config.toml
num_hidden_layers = 20
hidden_size = 64
num_attention_heads = 2
num_key_value_heads = 1
head_dim = 32
intermediate_size = 192
vocab_size = 6090
hidden_act = "swiglu"
norm = "rmsnorm"
norm_place = "pre"
norm_eps = 1e-05
positions = "rope"
rope_theta = 10000.0
rope_fraction = 0.25
qk_norm = true
attn_scale = 0.177
bias = "none"
tie_word_embeddings = false
parallel_block = false
init = "normal"
init_std_qkv = 0.0584
init_std_o = 0.0725
init_std_up = 0.0835
init_std_down = 0.0835
optimizer = "adam_hyperball"
learning_rate = 0.00425
beta1 = 0.9
weight_decay = 0.0
lr_head = 0.00763
warmup_steps = 276
schedule = "wsd"
decay_fraction = 1.0
decay_shape = "linear"
final_lr_fraction = 0.0
batch_tokens = 16384
max_seq_len = 1024
doc_mask = true
train_tokens = 128400000
max_steps = 7837
dataset = "wikipedia_en"
Each number is 200 + 20 x the weight over its row's rms, rounded and kept within 0 to 999. Layers, rows and columns count from 0. The size before them is the row's rms in percent of the matrix's.

# layer 9 MLP gate, 192x64, rms 0.084, rows 166-191, columns 0-63
106,232,186,237,198,209,208,216,170,200,165,228,212,231,169,208,196,236,177,220,179,224,214,223,180,187,184,213,202,212,188,231,190,208,191,175,199,194,192,202,193,209,210,209,203,177,226,205,251,166,191,201,196,230,177,194,207,219,195,173,176,240,205,206,202
096,188,187,202,211,177,198,187,169,203,194,232,221,225,201,180,226,174,210,209,172,188,181,233,198,172,178,184,221,203,230,212,195,173,199,221,227,194,202,224,183,192,197,189,195,246,209,185,223,232,242,224,195,210,210,191,193,219,198,150,225,212,202,216,178
083,191,178,228,187,207,210,178,164,203,234,215,193,142,174,183,166,181,215,215,196,212,171,215,196,192,209,189,208,202,152,200,206,203,212,240,211,237,188,196,193,206,196,200,205,190,208,191,202,202,232,162,173,200,188,182,220,185,214,208,233,223,218,186,193
090,189,225,217,228,193,213,180,195,190,170,187,212,246,205,193,177,194,240,214,235,167,217,240,216,199,203,188,185,222,210,209,203,206,194,190,207,217,202,208,206,175,245,207,202,198,186,191,176,211,190,254,191,175,210,193,228,194,180,217,222,186,210,205,162
144,197,202,226,189,214,216,185,182,228,198,199,186,191,231,192,202,194,231,249,218,196,175,228,172,178,190,189,208,197,209,215,204,223,172,183,214,202,205,186,234,195,184,177,215,195,226,158,204,193,212,232,233,162,200,220,195,208,207,202,147,229,192,202,195
084,194,229,207,204,200,202,175,184,191,162,193,217,208,204,188,227,180,225,211,220,176,197,193,235,202,189,233,212,205,182,192,193,208,180,192,193,206,230,172,234,243,182,204,215,195,193,238,175,185,171,197,195,245,200,190,170,171,227,172,174,221,208,200,191
116,196,199,210,185,223,203,199,208,242,243,193,200,206,201,215,200,203,227,231,233,227,205,185,204,203,175,220,232,178,169,210,228,197,180,187,213,209,154,223,226,180,188,200,180,185,198,210,192,180,231,183,225,154,213,186,204,213,199,181,216,204,233,204,217
092,204,210,185,200,251,190,197,215,192,214,184,194,173,204,147,168,200,248,210,197,193,181,204,207,188,192,194,207,209,191,192,217,211,225,183,225,203,186,199,224,198,221,195,170,204,199,215,193,196,213,230,221,187,229,232,245,193,190,196,244,192,179,180,174
094,201,231,185,216,182,208,184,178,188,235,187,197,203,211,206,231,170,179,195,180,220,188,174,194,183,212,217,220,205,209,183,228,212,201,221,189,203,188,220,188,197,193,178,206,211,235,202,201,195,160,205,235,236,208,217,182,171,193,192,208,233,141,189,233
098,208,183,211,217,197,186,187,141,224,206,216,198,180,204,186,205,214,193,210,186,194,227,212,214,206,187,182,216,211,239,181,205,203,240,210,183,194,246,207,197,144,197,193,197,208,177,204,176,212,202,172,189,225,167,196,219,177,189,230,216,212,214,190,229
100,208,204,214,194,171,208,204,216,176,209,173,180,180,182,184,178,203,216,195,177,191,208,169,205,183,212,229,222,185,178,215,215,241,272,206,185,220,215,222,184,231,222,163,205,190,203,189,203,207,227,205,223,190,197,211,216,205,204,170,175,174,215,199,193
098,187,225,161,176,198,191,191,177,179,218,187,188,216,226,212,184,189,221,192,218,249,177,196,223,204,181,219,199,212,197,199,165,183,182,153,181,188,177,221,229,189,201,225,169,187,170,158,206,216,174,195,190,209,189,186,211,204,219,191,220,205,185,173,197
103,201,218,218,173,200,195,199,212,196,197,219,191,206,206,229,205,215,231,213,214,239,185,222,168,217,176,178,233,212,194,216,173,229,164,200,251,223,201,168,237,198,209,205,159,177,212,213,216,182,196,208,198,213,201,225,201,210,217,214,194,213,237,190,211
098,200,234,208,199,222,206,214,234,231,198,233,214,226,203,183,229,212,219,208,165,195,215,227,216,174,201,203,201,187,206,225,168,188,219,218,199,183,174,204,214,190,230,198,254,216,199,210,233,163,211,192,218,183,183,206,198,189,198,157,196,181,221,187,200
100,169,203,168,218,220,207,168,178,204,208,194,150,205,201,189,173,188,233,193,163,233,206,211,198,196,200,159,191,205,194,196,199,206,218,170,216,209,195,202,201,210,220,211,213,171,232,197,189,235,195,199,218,195,228,234,150,197,211,207,204,219,224,193,178
091,180,196,177,172,198,177,228,192,211,220,165,229,208,196,222,190,194,209,209,207,196,203,205,193,205,163,198,212,219,174,227,207,210,191,155,155,203,213,223,178,183,195,206,182,202,195,236,196,223,186,162,220,198,226,221,216,218,226,162,178,194,203,171,217
089,249,181,209,215,207,231,213,221,216,198,216,207,184,190,194,161,213,241,210,202,155,199,218,169,200,221,217,168,227,176,167,200,209,205,190,247,207,185,177,191,213,201,214,214,169,205,190,222,200,224,217,206,208,208,220,217,174,192,194,218,218,214,207,187
100,177,187,206,230,198,253,202,177,207,186,227,167,215,191,185,184,202,185,242,199,193,203,217,203,233,200,206,208,149,200,216,176,211,194,199,178,206,208,194,186,233,219,189,214,228,226,179,181,196,206,209,239,195,196,176,197,195,201,208,195,198,200,143,192
079,191,194,206,175,195,190,180,211,208,161,159,209,188,203,206,237,227,174,196,199,206,216,228,190,200,160,206,186,176,177,190,234,210,201,187,208,212,196,212,201,179,170,213,144,216,246,191,192,204,198,172,200,200,193,222,221,205,195,200,205,172,177,163,202
081,189,196,173,226,215,173,203,209,201,168,215,189,183,180,199,240,202,231,201,161,197,223,208,242,209,211,185,201,201,241,229,192,221,240,182,215,205,196,211,194,202,209,216,216,205,177,212,240,206,216,169,174,222,215,225,196,236,196,206,172,207,196,195,180
104,233,207,204,215,208,193,189,223,185,197,191,196,198,206,214,226,244,203,216,202,229,195,172,172,183,191,226,200,222,211,194,218,210,195,234,204,163,188,213,219,198,154,183,237,173,203,215,217,187,239,208,238,215,189,213,180,210,206,170,175,190,223,205,228
084,188,197,220,218,178,214,233,201,219,199,237,148,180,222,186,194,198,202,178,185,165,229,177,229,158,194,198,204,163,222,193,191,198,202,202,239,193,189,209,210,200,198,202,183,223,188,188,169,192,205,185,199,201,174,252,199,196,188,181,187,188,226,183,205
112,167,203,198,206,186,198,176,184,212,192,180,211,181,176,227,189,198,248,219,212,218,200,210,248,195,198,227,182,195,200,249,200,210,223,207,206,193,229,185,166,200,211,197,212,193,230,213,208,232,183,194,218,204,158,221,200,227,204,173,196,244,208,200,198
091,219,188,207,235,180,199,198,206,184,225,170,200,174,203,238,199,228,164,212,208,215,182,191,198,189,203,206,183,209,239,225,220,218,208,169,218,175,166,209,164,192,181,219,229,192,237,190,214,207,199,187,181,220,196,193,189,207,228,224,172,212,212,201,239
105,194,170,220,222,233,209,237,189,184,199,228,181,189,208,179,208,193,181,189,198,188,187,209,215,208,191,173,218,211,196,206,232,254,195,206,184,166,209,155,203,205,162,203,193,169,212,192,235,185,221,193,219,216,215,206,207,205,198,188,188,249,220,189,213
113,215,198,223,201,194,171,209,205,180,199,163,235,190,219,211,208,190,233,224,193,207,193,205,158,244,232,201,210,212,168,211,165,188,210,164,202,204,194,223,199,192,197,194,177,192,208,191,237,240,182,210,210,168,183,240,205,183,225,183,192,204,210,211,208
# layer 9 MLP up, 192x64, rms 0.0846, rows 166-191, columns 0-63
099,217,217,225,208,159,212,221,179,218,231,230,219,172,208,193,186,213,197,195,178,199,183,244,209,215,221,225,209,149,183,204,179,190,207,227,210,200,223,217,214,234,182,206,193,196,200,212,176,198,214,192,189,231,212,188,214,205,219,196,239,170,184,170,184
102,201,208,139,222,174,205,237,202,179,188,213,213,205,223,166,172,218,188,230,201,168,205,156,202,181,205,196,197,184,197,207,203,221,243,200,205,219,225,187,170,205,211,202,214,187,211,197,199,211,185,186,182,197,171,206,233,235,221,215,194,211,191,211,172
091,226,226,197,162,210,209,210,238,214,227,198,233,217,195,223,212,180,233,196,214,211,187,170,193,231,253,210,179,173,205,176,195,196,205,192,190,219,216,174,204,180,183,188,172,200,207,198,196,208,189,207,190,234,204,206,208,190,187,246,210,173,221,167,210
087,152,228,220,179,238,161,186,211,214,191,175,201,210,235,220,226,211,202,190,204,202,195,171,180,188,210,211,201,188,202,218,213,194,202,226,225,196,183,208,197,202,186,204,212,150,226,203,207,213,209,226,224,199,202,210,188,182,197,225,205,235,255,184,202
104,211,179,200,223,196,181,202,213,201,190,195,224,170,193,212,211,227,236,191,172,222,185,178,180,206,198,191,216,191,212,180,216,180,206,220,202,230,186,200,203,176,216,194,186,241,238,202,198,184,232,211,200,158,224,212,173,187,197,245,169,225,216,207,161
097,202,203,206,165,239,205,185,220,200,192,157,231,211,226,234,214,226,181,200,191,227,175,193,185,164,171,213,192,192,169,228,223,206,188,194,229,183,201,218,203,224,204,200,213,200,193,192,188,226,175,170,216,167,195,204,192,169,178,216,219,216,230,206,212
101,190,211,194,202,227,202,174,199,209,231,199,205,196,229,231,196,246,215,200,209,168,229,217,176,198,208,211,173,208,232,176,226,173,204,225,194,221,200,218,217,205,217,188,185,215,205,168,231,196,239,220,200,233,169,229,240,196,205,202,206,191,212,220,191
097,202,196,202,193,154,200,188,185,193,235,238,178,187,181,195,232,185,225,213,201,191,162,170,176,202,191,189,215,179,183,166,178,187,175,204,213,223,208,158,211,172,188,201,188,194,235,228,200,202,184,188,207,179,188,208,179,196,227,160,201,204,222,221,188
101,213,218,186,199,212,190,180,182,169,228,200,214,180,216,167,205,168,202,215,185,205,214,191,212,203,231,226,192,221,170,174,153,157,176,187,227,200,220,191,185,188,233,183,199,191,183,205,169,196,177,171,186,200,174,209,233,204,170,192,210,216,223,194,205
100,220,203,179,227,219,204,164,206,161,209,189,204,221,194,155,172,218,193,209,207,172,192,195,185,190,181,226,179,223,192,166,194,198,179,217,202,191,213,234,216,188,226,195,239,210,198,165,195,178,187,174,170,200,214,178,210,190,178,169,230,218,181,200,190
101,198,236,201,185,216,161,202,168,153,229,197,225,177,205,212,227,189,200,213,217,176,194,193,211,231,216,189,241,200,194,199,198,227,169,196,209,204,228,237,203,175,185,211,163,208,163,207,165,182,210,211,212,177,185,192,220,205,197,204,194,206,214,221,213
093,217,173,186,201,207,206,240,225,217,205,219,229,203,223,208,223,191,177,198,222,195,183,193,177,214,242,206,208,208,178,214,210,190,172,221,206,210,216,208,202,191,154,183,190,200,198,205,193,145,180,176,195,161,233,177,243,213,209,196,181,202,187,185,190
099,203,170,204,170,210,229,199,180,249,208,175,215,214,216,229,217,215,206,198,166,182,183,205,184,208,159,182,182,199,200,167,214,211,240,203,221,179,191,205,174,220,200,215,197,213,174,213,206,160,224,192,193,197,198,193,211,234,216,184,226,206,197,159,201
092,182,184,213,231,213,208,195,209,186,168,198,202,185,182,180,187,230,204,221,201,175,205,171,248,219,203,174,211,174,203,167,208,241,220,234,176,211,245,205,186,197,210,203,197,192,194,202,189,190,201,139,182,221,216,180,192,192,189,195,199,175,185,184,200
096,227,205,188,186,236,190,211,170,187,209,209,160,204,197,200,188,230,232,179,199,225,211,185,227,199,165,206,148,180,163,201,209,214,177,185,217,200,176,180,220,203,203,197,203,175,229,219,188,190,190,179,202,201,203,160,195,189,228,197,195,220,211,175,168
084,237,203,197,200,223,208,167,225,194,206,189,210,196,222,204,195,214,212,219,202,200,179,234,198,205,183,177,206,252,210,196,193,186,227,163,225,202,178,230,217,222,223,182,208,182,204,142,188,168,225,192,193,157,205,208,195,213,228,181,206,198,204,205,202
089,207,245,178,219,220,200,187,186,199,199,205,168,188,207,176,207,194,175,222,203,207,211,187,225,210,183,193,263,203,208,192,207,171,167,165,225,195,202,195,202,188,193,189,208,199,194,183,178,221,193,179,212,216,172,221,158,199,207,157,173,165,197,202,217
105,165,168,198,218,164,201,193,187,211,230,219,191,189,220,208,166,201,175,206,211,228,168,219,187,205,216,192,200,192,215,214,223,168,197,205,183,200,208,218,166,176,181,183,195,236,179,181,205,183,204,215,181,188,239,218,172,238,182,232,202,208,189,207,227
100,222,166,210,202,186,185,190,217,211,150,186,194,220,230,169,189,244,189,191,195,165,199,185,216,191,173,230,213,165,179,202,196,206,197,213,207,214,173,198,158,211,183,200,168,209,192,188,196,193,193,211,204,158,186,188,197,210,215,189,182,220,225,167,220
092,229,213,185,191,223,214,207,197,203,190,215,155,182,209,165,203,200,204,211,212,172,214,223,196,211,197,268,220,225,190,182,231,184,202,188,212,185,176,237,185,188,193,163,196,227,174,182,204,190,188,218,224,206,199,196,209,214,212,194,204,226,202,195,245
106,186,177,203,194,253,223,188,220,192,198,242,196,197,194,214,187,217,188,202,212,204,204,215,203,218,174,243,208,210,224,172,187,188,192,196,204,177,201,194,209,220,208,204,188,207,195,223,215,166,180,167,187,183,157,180,184,225,186,218,168,195,242,211,234
093,191,209,194,185,211,225,176,225,170,210,171,204,175,206,209,197,193,216,199,173,201,197,161,208,240,189,244,219,168,165,224,190,204,201,235,222,182,178,169,171,227,191,197,244,211,206,203,217,199,206,183,194,178,192,169,216,194,207,174,212,197,196,179,216
100,174,220,235,204,166,186,201,172,153,175,194,201,215,229,196,210,181,185,170,179,188,198,188,210,156,209,212,197,195,198,191,224,200,228,220,204,197,207,230,174,200,216,209,200,188,245,187,256,214,215,191,198,192,178,213,190,212,220,212,230,205,207,214,191
106,206,218,256,181,203,241,204,227,155,212,170,183,190,210,192,230,183,205,201,208,213,211,176,217,221,213,214,206,178,220,186,203,205,235,197,202,207,184,215,202,185,201,200,205,207,203,222,190,237,193,230,207,202,164,199,189,225,194,175,174,220,216,225,160
101,191,152,205,234,184,188,170,175,185,158,210,236,185,216,189,232,197,190,185,179,205,187,182,191,193,198,239,239,208,204,197,200,196,187,216,204,164,227,213,187,199,211,199,184,175,177,205,197,181,241,204,211,190,212,176,204,158,212,192,219,214,180,214,210
100,198,186,216,203,195,211,178,203,185,203,215,176,203,191,159,180,208,212,165,229,241,198,213,200,228,248,184,205,216,223,218,170,242,204,203,205,180,193,187,243,216,233,200,177,203,194,210,213,194,203,218,183,213,194,199,154,176,198,174,204,192,196,181,176
# layer 9 MLP down (transposed), 192x64, rms 0.0839, rows 166-191, columns 0-63
101,207,224,185,176,174,211,219,236,223,177,195,218,226,216,206,204,195,181,146,164,213,221,189,212,201,177,190,182,208,215,196,221,224,191,223,198,179,201,186,189,216,208,207,196,159,191,209,196,198,201,174,226,191,172,187,191,181,192,242,175,202,230,235,223
093,162,245,181,196,180,206,194,168,198,190,233,235,206,205,191,184,203,218,203,208,171,199,233,157,194,218,200,226,224,215,187,193,220,227,238,215,196,182,217,226,175,196,208,217,213,184,202,180,245,191,201,188,204,203,197,187,205,208,209,166,228,219,209,184
101,191,192,213,199,189,170,207,208,224,186,211,212,216,188,218,211,179,187,190,208,191,186,202,181,148,214,227,204,207,173,193,188,188,175,214,153,217,212,190,216,206,167,205,174,234,207,183,236,212,196,171,173,225,207,190,186,188,177,257,223,205,194,185,189
088,208,194,212,200,202,227,203,174,167,231,189,195,223,197,197,188,181,208,189,183,213,213,184,175,222,153,193,198,174,197,229,202,203,169,178,213,219,212,167,186,185,237,192,255,200,201,201,192,225,150,187,193,198,169,195,238,215,208,187,194,193,198,192,194
101,181,215,222,192,210,201,204,166,190,204,202,179,172,210,212,215,212,209,199,172,202,218,203,218,185,198,210,198,219,235,208,192,235,193,214,212,170,210,170,239,226,172,174,211,190,186,213,209,181,181,163,165,187,192,163,186,179,172,201,242,172,172,195,206
091,175,169,198,209,182,204,208,190,217,213,196,198,194,227,216,194,189,219,180,213,200,190,205,199,188,199,182,205,182,221,181,175,175,206,207,219,238,192,196,179,137,186,260,209,208,178,199,230,190,206,196,227,251,182,211,182,196,218,183,194,208,193,190,231
099,172,194,219,187,198,238,252,182,199,209,214,236,226,183,197,199,187,189,174,191,218,172,201,177,204,212,202,188,202,228,193,175,210,205,186,200,169,177,227,228,194,199,167,214,180,222,190,201,204,231,187,202,175,199,219,187,240,190,198,200,232,206,226,164
100,185,191,202,203,230,193,156,189,151,227,203,198,200,215,181,201,194,197,225,227,192,176,192,212,195,203,199,204,233,207,194,140,216,224,191,195,168,170,200,200,222,207,200,207,219,188,209,202,228,211,203,152,183,185,210,207,217,181,188,166,226,215,181,185
096,210,178,197,200,210,214,176,200,199,183,170,176,167,173,217,183,210,199,227,221,233,178,228,197,160,163,210,198,200,211,194,187,231,205,184,203,209,209,207,209,191,177,189,240,213,179,193,244,198,232,221,217,185,237,235,205,197,224,224,214,185,190,188,193
095,225,193,204,205,192,166,200,222,187,182,218,177,186,187,210,211,170,169,205,211,202,196,193,166,194,180,211,178,201,184,214,205,176,244,197,208,184,214,189,218,222,179,214,215,200,213,180,250,213,164,203,195,159,183,192,192,199,249,219,198,177,224,186,230
099,192,219,195,180,224,188,236,193,191,206,174,207,192,191,192,188,222,178,153,201,189,208,198,217,240,206,216,247,211,227,193,201,217,150,191,167,201,191,194,238,198,183,176,193,218,220,198,181,188,188,232,205,212,200,211,204,222,209,200,166,216,180,163,204
094,211,189,201,223,191,191,163,210,205,217,201,217,213,153,214,194,226,180,206,206,211,190,213,197,233,166,205,167,208,198,184,204,213,207,209,185,192,222,154,163,221,218,199,196,222,187,218,211,213,200,179,201,237,186,253,173,190,194,210,196,229,187,236,207
091,196,196,202,193,189,224,228,210,208,167,167,227,227,199,171,224,197,239,211,184,221,192,165,198,187,192,232,218,188,184,221,173,207,206,207,204,159,191,178,213,217,157,206,178,200,213,211,192,190,218,212,230,204,212,212,203,199,210,232,206,214,180,172,154
098,214,174,187,213,206,231,186,214,201,176,182,154,187,200,210,186,237,231,217,210,206,181,214,207,213,145,207,214,172,210,207,234,219,189,210,206,168,210,223,205,179,192,200,204,179,201,183,183,165,177,177,185,220,188,210,194,166,179,199,174,179,220,202,179
098,225,178,218,200,257,201,172,206,206,174,194,228,213,197,207,219,199,226,174,213,191,185,188,201,202,219,199,190,185,168,191,184,247,182,211,196,194,190,211,217,177,184,184,195,211,200,217,186,162,198,178,196,179,207,164,226,192,223,235,188,193,180,167,233
098,222,166,227,199,220,175,205,169,225,206,175,173,183,173,216,196,213,232,217,220,219,209,222,215,191,184,207,202,190,202,202,206,197,224,172,180,196,202,221,174,204,191,188,157,193,230,219,203,229,173,173,204,223,219,179,214,203,193,160,204,180,198,183,243
097,200,226,165,207,193,185,148,218,221,202,211,191,177,207,174,200,201,186,224,161,213,208,220,186,208,213,226,227,209,184,219,233,209,182,186,193,234,146,198,211,208,182,194,193,199,184,189,177,197,211,230,199,204,189,187,226,229,214,167,174,222,183,206,197
086,181,200,193,226,175,185,229,198,215,216,227,231,208,232,163,185,193,184,190,220,194,199,210,181,181,216,181,211,190,235,194,207,223,216,243,215,223,180,223,194,190,213,184,219,234,205,170,192,213,195,208,223,166,226,206,224,198,215,213,200,214,149,186,216
094,191,208,206,216,200,194,173,199,203,206,196,227,170,184,218,199,139,175,239,206,220,188,220,179,186,198,200,173,227,212,219,144,191,192,194,194,209,211,221,210,187,190,212,191,197,184,169,216,189,202,171,215,201,241,224,199,212,222,177,231,198,187,225,219
094,208,199,207,202,211,187,201,193,193,198,221,184,230,192,189,201,212,191,182,178,221,219,213,198,165,217,213,211,151,215,185,132,184,219,176,207,211,211,205,181,218,175,215,220,203,197,222,173,166,222,208,201,195,229,242,197,200,183,184,222,192,187,189,241
102,189,192,208,212,182,165,207,194,173,189,210,218,169,216,178,191,196,176,235,232,230,226,182,190,201,195,192,188,202,184,180,213,161,159,175,200,216,209,229,194,227,156,210,199,201,177,215,200,200,244,223,220,176,186,229,185,234,192,201,198,199,213,202,212
091,212,201,211,239,230,202,215,226,160,178,180,190,207,177,207,187,208,183,228,209,206,170,185,218,240,223,185,193,199,185,210,178,192,189,211,198,196,193,188,155,205,196,187,216,227,181,246,198,166,197,188,191,225,203,225,200,251,174,198,191,209,188,188,206
107,209,193,208,178,178,176,198,210,185,215,176,212,206,207,218,231,180,206,252,203,188,217,193,190,189,205,179,216,198,204,174,220,205,225,196,213,167,188,211,175,166,208,220,223,232,203,173,193,225,163,220,206,182,245,190,204,217,199,171,195,225,203,159,221
096,173,197,214,198,194,195,182,193,186,198,196,242,198,216,188,253,205,174,165,184,164,201,206,173,233,195,187,193,186,187,203,207,225,229,205,203,176,207,197,179,212,192,201,193,171,175,183,217,195,197,184,227,216,212,240,185,171,193,208,175,171,218,226,163
097,179,229,197,170,168,199,195,198,199,209,206,205,195,197,203,166,189,234,168,193,216,197,188,200,170,196,198,148,174,205,195,213,200,201,219,192,221,240,198,208,191,209,215,207,204,228,242,142,190,197,215,214,185,192,186,193,200,223,212,173,166,191,214,231
092,175,182,204,178,181,202,183,217,193,201,205,193,220,176,201,173,202,203,249,218,228,201,206,187,204,226,199,211,189,216,200,157,190,156,175,186,202,219,215,189,225,201,211,208,245,159,225,187,187,172,198,180,176,219,205,200,216,218,177,191,231,186,175,187